{
  "n_layer": 11,
  "d_model": 768,
  "d_mlp": 4608,
  "norm_eps": 1e-06,
  "positions": "rope",
  "rope_fraction": 0.5,
  "attn_scale": 0.112,
  "init_std_qkv": 0.0214,
  "init_std_o": 0.0,
  "init_std_up": 0.0214,
  "optimizer": "ademamix",
  "weight_decay": 1.2,
  "lr_head": 0.00891,
  "decay_fraction": 1.0,
  "final_lr_fraction": 0.1
}
Each number is 128 + 32 x the weight over its row's rms, rounded and kept within 0 to 255. Layers, rows and columns count from 0. Numbers have three digits each. The size before them is the row's rms in percent of the matrix's.

# layer 5 MLP up, 4608x768, rms 0.0246, rows 1987-2054, columns 192-287
100:128105094118105068122136120117122147084068094123087147131145081106122124205188154093149128155142135131175078166076083089115176090120136222092166063153133130139134120133170127111137111121133154086101121082127088096138076088132122161054155138145157098143109109119174188094137075079128144130
105:149162150149109098077136123131126125097170155131153100074121170099179111204082100087119075096149104091104090101105173157178083117080121097142120085137185141081145203149129136135141178112146144125167128182142088154182152080129107094134138135112137066169108094140078013171110059125116143133
094:153133115123090141143158159102153105107150160186138101114147079137113179093101116161090128093102177156158161116122166093099133108143142080148099143125132115128150155133151133141120156109124137148127129084131163093123191132165193191090131134083156141142184104076123146114088135088121112175
105:168101166191142114148147134117126086138096107169139144117123109133141148106130149101105165181094130151125071172091181133144142167142147127141134096134131140148155145138060127134090125146128109135207112096174136131090143179096103143123064143132121131166141130133192153137119146105120104085
102:121169156091166151178155130212082152134128118126122138117111105126060214137161103064093182066187118110084138115106131123177137142113102116115087106163114146057104157144119124142113182132109106163110155127137181145133100152141139138085143115142165142094132106097107150165179181117123120135
096:139125089143136116157126108146147127107098075154132145111153102140163196086115169090129051087128106157151160137119134138110085098095150102140197127119123114178128120118129154081163104110106080098135130106180138214167101104097136137149125099067117118136091118081161079111099184126174070081
105:133117094166115137108093134115029085139139103101148149128104112155115153158134122109105124156115116102095142173110103167137056109119134081128104156142109157109157162128131128157117162093153113141153220129097107201113069084120150154163145129142127116138185132104117108141140075137118075123
106:162157153114119157092127129123074124127147106133198154089117079160167196132120072142133114091066112099163152180128175162131149132112129135112108172105144129115125081164141184109178144119177112094150136130112166087141157155107090124031137123069085167123149135102122119207196186167061123161
098:077128138123146162131156054137150134101147065115144207096169134109105184163151206160113082146143134120111091073126116095083119104076171098092127144114168108140117123147171071116135128169127162063141092132153068126159106087140071133135153116099116115075184105088125076121124156112092129127
090:124160120118072138181128136128128162184152124073133104166160042177157104148124124113088038083096086075111116174162065190110157170110121070097130173163128121144136161122146092043165171134111091117091122091101124090146116120119131155106123139107138145124058151136156138088050132102182182072
104:110141058126156134131058185166120100097114136139162153113134118137064146163118119081154050096121107122066100103073120165116128144131102146127104098136158160108094155141083152089172087115115113148161114091165116133109149143110110110108128016148175203101147143144109124118188165204097117127
105:161136172130124168170121110095146169092143104178151111120134136148099114135141125182057109080104131181111055065112119117175108140170133109129077145126102127134149117127105144246078137107067139140116127143123129109112115157058143169149116157091101083080125067150087138096107134171090097135
100:111146145075123172184143137142150139095140118131169116067126137141066136205151105067070055176076093120059106070144168151136097178111123135154194155140148149126162217113165102110163121133212120118050124133151162135121124023162108113166149120115136125101129107105121128115131126137098136113
090:139150086150147145133105119130119115102116138133137089099100152190201108160153162066173121102162184123113135056123118094129152149144137168089028107136139058097067186139168148106114138105125109101142176107133128111167128130158140123095155187136063075118134140095087082154099146074057084166
092:131160150193192107177165121091134085094187198087134126047105101133104190115091081150134096107105161147142095067190094181152133163139145086076096147113120167155119180098127131104072130105097127089107170105149164089115122145059124118104141134151125173107112105126088106159140164101101186080
100:170103111141166157142169117188096134121090169049155138122160075119080102150155100108062143130125177154072070124063150120128138130111177137085094096149128150142103152091101141052091132120150105195153129136160124186151120131088090137097134132069071157094093169084077174150087152113130163102
105:180105144218131102169112079142151120059085104134095116067118134094169146109128065123111098144127158141134079106114179166122122145073151153118113125135057045087130174123136144107133076091130135148140153117147145123102076110100154093149191131125199174146138113114105105144090108140126095160
102:149137112118083164144088175158095091177137102162184075128102152114140163191135115138117140127073136142170102181119121159132072142083119124102126118165101123169096167126164155083099082139098136108126129037113087176168170138111203063118181057068127121073091151140171170134110110057108100110
095:135088119089107142154141119165145147158104095182112098163127153125101164084132140113103142123128137124079049126121146166132133140050132151132119129106114090124152133069103120102171125128128108113131137121167191144122118107136129181136154094108052083131134169096135151105190100111125134095
100:158145095105100116172163149159107154187106171128115108102124096171119186132120144130148087181162163175155165196146135064187125134159180089108170127197108107195138182139175088144134169128093147130103171141074078123103160072136147108133110098101138160174121118161153124105101138103131100153
103:074173168117104094157145103170104145096143139103060129144105112141132141095122131154066110180182137118145129099132082191152130097142090127116096187117138098171135223180118095100175155151148120101159106101124061088162072117134107175138139127099117135115109099172161210116076121118134138107
104:044078066096103156106123176180132153150113139121166144038166122112118146072074128079180076110120149138124078134157142147075083106069150103097154075112103131145121177084145084143145097160159139158102121161152182097142152115093166106150110138084103136085113135132104112097157116118082165115
097:131146128228147136086076113112130137149184157110107049141122117127140128195071069140116113127121142160134123108141118143123101115140204109182087133109127137110074132126121160089144146178102139157179095141162161094071131120146129174141124063084097124115080160135060176112137115080148131114
108:130083086214126135120154150204142132123102135172106113133129079137164134100072183144150147158190105129106058147153093151148133163133123127118085143163142122061161162102132157186053119117135140063083165134102140142165078142121090158092143091083088155130070194170112152137079107120094129121
107:097150107171130121133110109163089121133116136104112080115106124147149117168143160143080170119089107118169121118176104115147120037155175150158125049146181069070145137105139087127089119133128164181091115135129173154071114069041150200140158143115142126134077100120112154129159111099088160118
099:051186162168145162151103126130161095121146123096141166114155113162151193157150154076093169013130127110124083097087169133167071116112144160123095157211108133118117083116176086074094090130168067158156156106106145130203080162148112130093108193152144126081091188116104129078183168172110090133
108:113091104125049050145153110033123105161048086103115133100110095108135137134133143172137148098121183180129051158094164093153196185108179150094103122108082088121083110076053131104130104086123124109152181071115080126093092113122112123073115077132104142085100090114098152120112089127089061086
103:099125091079124137128159205131109106129104156176170110084123110166089135148114119200114127079104130128126163171112148121099096154137102078046182135160139106140063136066108083104148128166186145158127125104126114186152146090142107119141140086139162142106116126125144079124104103129106095125
104:124165117063188083078127075065179141143135138156160180135181094113097094101194090211151169060062156071092093129050107111183116126123149157141167092114170128096124087086143157143174133120153136132102154075149106134141121148074111114114131094102145107121155117118101102146092088100082141109
093:150168099115110108056141131147162136121153086138132187148095138134086143109129130117107123167108118105148137146101139131130144191068145158099148098121155144159100161089128100141109199216111180123135137122114116136167124121133105113089133110168142174141114120111170134079166084141152088154
096:110129126106116166112042087109152150115115139129121185125137100096140158226102104155093218129139049093115114159118147077123149120088173193079117120086117134112095107084120123140138073093120090128149142122154058045163151151117146217100100104112137044119109165094145095146123148130078137123
102:078082162159089107175135081119144130073164135189147093089139111090143157107159144121049151147089098165052121151126129107158122181099114155076124108125104105092180093102151119135120113146131099121139128148153110131115134073062123106111157133101203166176153120152077166149173171130133129073
097:094127064104097091176125102167130105072120154074101114073133106151080107099109134158157054089092129145125090088126095115092069133099087129139089082141141099127171080082141126142123102069142133150169186137163069137076127122054126100129100146136154130133158141117097100089111076139099097128
100:094067145062133106108090107136110153069123185153113136138110128085169168137151135074082164097160081135131102132117129066119126162130128176083155147169065109108103085092145137090152074177152109051130146163132103141153145100114099176091103126118104087158060181174126114136159100113095137098
100:130151142081094193114128086128081075113114123135135100153127151133111184166141080180102156135129104125131148111138118095083145148121117119160177199076099128101166176121099123119111099173143134080121198052170123141128158017118143134123138162088136119132118146170152088101094107179081084112
101:096131197212063149160173126150137104079189181170108174172184093124154163080113147168144107118131070186149066117110122159164138178130155132128126119142174153111122178151158157097122138170142143143090184191119132134078145136110158131160177122130115104069093153146083145106170113128074088129
102:143132090132131190183076104088142159091087089172138113140125161138130193090158172119175075100120109071132105104128122116140079116133151106153156071120150100130108184109083123137108124170134150114144161163137122199178157150098134080165179139131135127129115099170169152107150095131120080145
101:123123104145072074099119029125142164108110132137165117109111115099175148096117157148137070167144183082108133130177070130141120155123140145166129112143139181134164163085117096082118126138128124119166119134122109126138147103153153107142122122102144121171127123094087125075155166174132057175
098:132155136169129137138112180095126147128141121122127070103090108127094132111129045125121103160126114086080102164138154119107084108118147135137117128071067164115142150095156146133104104138117116152136135119141060173165164160126121128142145082085130103160099147104120147066121108145150110109
098:086098121121138118137117112176139145168083059162121161114210130090144104122087095127157094145099138155128061115137153116206079139148120178155111148125107133140162090160166120153145098092149075149115109084105129110148169115108135144098129095058139084107079110185115148102080145197120164077
105:176089092089154112169154184144156123150120168106126071096147068157151162153138135163156080095155183120111143134153127164095101131165104142104144129162179158163038120152145143165113152070180045084138177045212116096056135097088054118136093114118132111142102097097133104067111162149119084120
096:127164108142184117089131132107127082088138159141161106088144142196109171121077092195111156136107140148076155120165120099105066168099163106101104117115177162163148131152109161142160122189128096150139134142102136130089111105095083089118130068134098157077146094129132105179079068073086116069
101:116102124128095133138124090160106119159157140097130140118171156200110180142143184141111150052128117190130138145167166192161137122135101141120122153144060118095137122132158159144143131130132160110153104099129125069061138133129123086087185167086141074122079144121110116089105131168075123111
103:127171112147166112161114126138148111027079134109128101092078122195117104126108135099075150093145105129155083096108142122178123156147206166119086157150134106102087125117140094066165063159126117105196119175107170100054134128098135108100128121128143133134109150144106087091121119090111057111
100:127060152127108168148128101112102117104151125117139151112125123111149157158130121122142129085159082101133136075078133097155098121102145126113103167138214108103146149144136131129147088168153079113126148137170132166168057110109102147131154099127070133113098150211161157131131105148140077082
101:120108140158169134173157125156091113107069104140116105071123139129148125141149164133103120141182113111129120043126127121181168173094114170061100111107111102127106177187162172144180147156122125115184115139187070129181062145099187168132173113127165149072098143098140070164092151110120094059
100:102129112107076187115106152066132179150127075110160153064129106146077151174132145162114172219153137137117073097133119136197065125163190081162173110151101123123151158190144090154173096181116124109131075099134131125125131052150110080132155133142117103163072170135160142132144051143118076094
097:129112142100115090139122134125093132072122094154125187102193079138155172097123063126187098123107118142146149161196076147134114175093173119111119134160146162117157131153151095131156098091131135117159193152128087129085182144135193100087120109086134106194114112143117168097134144110123074127
099:124151059166050113142110060138123147107094089112131092085110124140122146086159149108162081113093096163131094097157107182091153112170137132082100145193085118136097118107096096154071125129154164124109171152168133100120151117144104169160130099137074140109132167086150176115174087107138070146
099:140127107161173141183197095149105144126116107118167100060077107115084104158135213200091169077120041160087127155157125107121118138141153112116107145172175144132180226126162113086159171159113138148148125105166166143169058102123121069107134140108080090133105118141071158143142144131131151153
101:089091087184131124077149132139142142136110113137129106104079099141161098148120106174069107157060180108159136153106147086115138151123136148091146135126210182061148150183104120075111167141132133132172166168137140135138124104097104077100130108148084154122119152108069147092116130059136136097
099:089174112142095119138148067108157105116060120118092162130111137162127123124102141133053119056167076151136109145109107146119150160144125183123119164123155065165105123082167120108119114115116163101169107106137108064110080123104144102142200089073157127096089082162096055143173070100128118071
090:043114163164126137131113173088122172167125073109152096124164106166135101131077128173081088108216141105124123083136146092109121203102149118103078150156086090134068134040159105136144171119091135149127109166090134122143098090160143156078149099133152074147104209128122130151092043185016132135
101:106097171190145159176160124071123183127097161130142089126164156107165177090159129150093121092163093097126150143155100169164114131132165157153080112083106159171174144109120126172077100155122122111106177102172127111139188111078127176114119087138077160125121116073117124097137145109161061084
101:179127109084101185119140133172211144137119200122110165097112122173094141163137148085115053167114080124076134116103134121106166124134111144133106124116122150121115170070136068143089117120159132128098186092118150106167127093160095146134126176116143104085112150095108096075051084073126123141
102:157107111137122156141149165124141134161136155059148124110097196155193151036091099091141140107113132083132106218097152132158127084084153211080158142141105157111093130083079133150132131159142154067191143105143150194115108094121111119121178151070151046112174140097117134110134112135087158140
103:141115152169128150130156132167087139104086112106153097171109137113160119069111064121107168170115188135104081146018131144142085159124076131113107123163112078144176138072134154114097104116119134061123109107072140126141116150134180112069160138052104127128102212162087142147124112107131149161
105:131094116079069118119147102104154115141122124114057135158163103109146162080106076135133134137110199086139141069113128076154119174124151132143168118113163083110101160059139160144144106166094144161149129104146108117172070053131092030147125111146130141079127099096107116122190118120088135071
095:108097072129154112120094074120223051125163135113157120151112047126095176123131128061152146119151167129114132166156161168072126118090188143064170125129127155198127128121129131141119151164158210067080160129145176124148132102130123110136117121085178057123127135153109120151051065123132124106
102:090098147081105189126102111132148135137085087133155185099097074122136156165137120136089171163150111112118113111084181159140163176087109114096170142114078142122069145109141125164042119122109126099149083151183165131104161134105099141116156158101175141088135180133090131165130146161103145145
102:143150093151164183177143121141136112148117111134181160097147092155105162112123186112086157125144153059136151173110132088142123136117176145121126153176163120085136115109117117138188096133156152069154086155099136199118068105068146199105115090127174129140152031126106107171113148170084066135
102:085122067087068103199131107098175145084165107176127156102110158131103168144068130115169095082125185118095112128125164125123112131171194090103145132143123095073110160111110127146102146118122137149119169134148142159126083133099128147127159109157069107166141108143150111087131075103099080132
107:120134066092145113143170090154135127118092161152116089114178107108154120098130152128067105085158138141098106103136128184207121116107090157098118148139118124123069154155115121127165189134133090127172124110139192184147161129133117150104132108037088048123143171168145130124152111132091084144
103:142129089156074138093111131131142140114166097171197166118123107206173106137148076091066083143101142148168120182088136215156096127126164102126140163133115127143102164117150180162111077176155153141113134145134179151143151130100123136123149037117146140131083141092154143135144111108121096121
093:090116097154071139131144105086080129111173183189109185162180124124085136104111103144108079078084092159104147134060099104096182135111198096111119133134162164114099094081168088181170067154132173124174115037168129125110152120121127168195119132035196156151103173158142179142110089124116167138
101:112104114114217134144175112140121134111135104100192143159108139129158130125192133075129101125171164020212132177106161109093082144197156092115074122108154147158096097065131110129125151113141156105163147132126092176097111140166115112080106120166127090158146103107121147159074122147102106090
105:160165102142111143139123131140139108131119088130175089130121131146121103136095082128143127142154080145132116080142152160129107115121134179057159169183155160075125131186164127125136162180113171097212133065190081195179137098156195095136106115143136069103124163185118160086168077146142144161
111:119115137104120135163106145128201075127142172118113141135112100169182110137160138142160175109069147097143108128169210125109139112116147155119122157114139143103169118194120082095158088158080060117214152100188174109122093127109148091152101163087212077111123189117049156130141159102132103106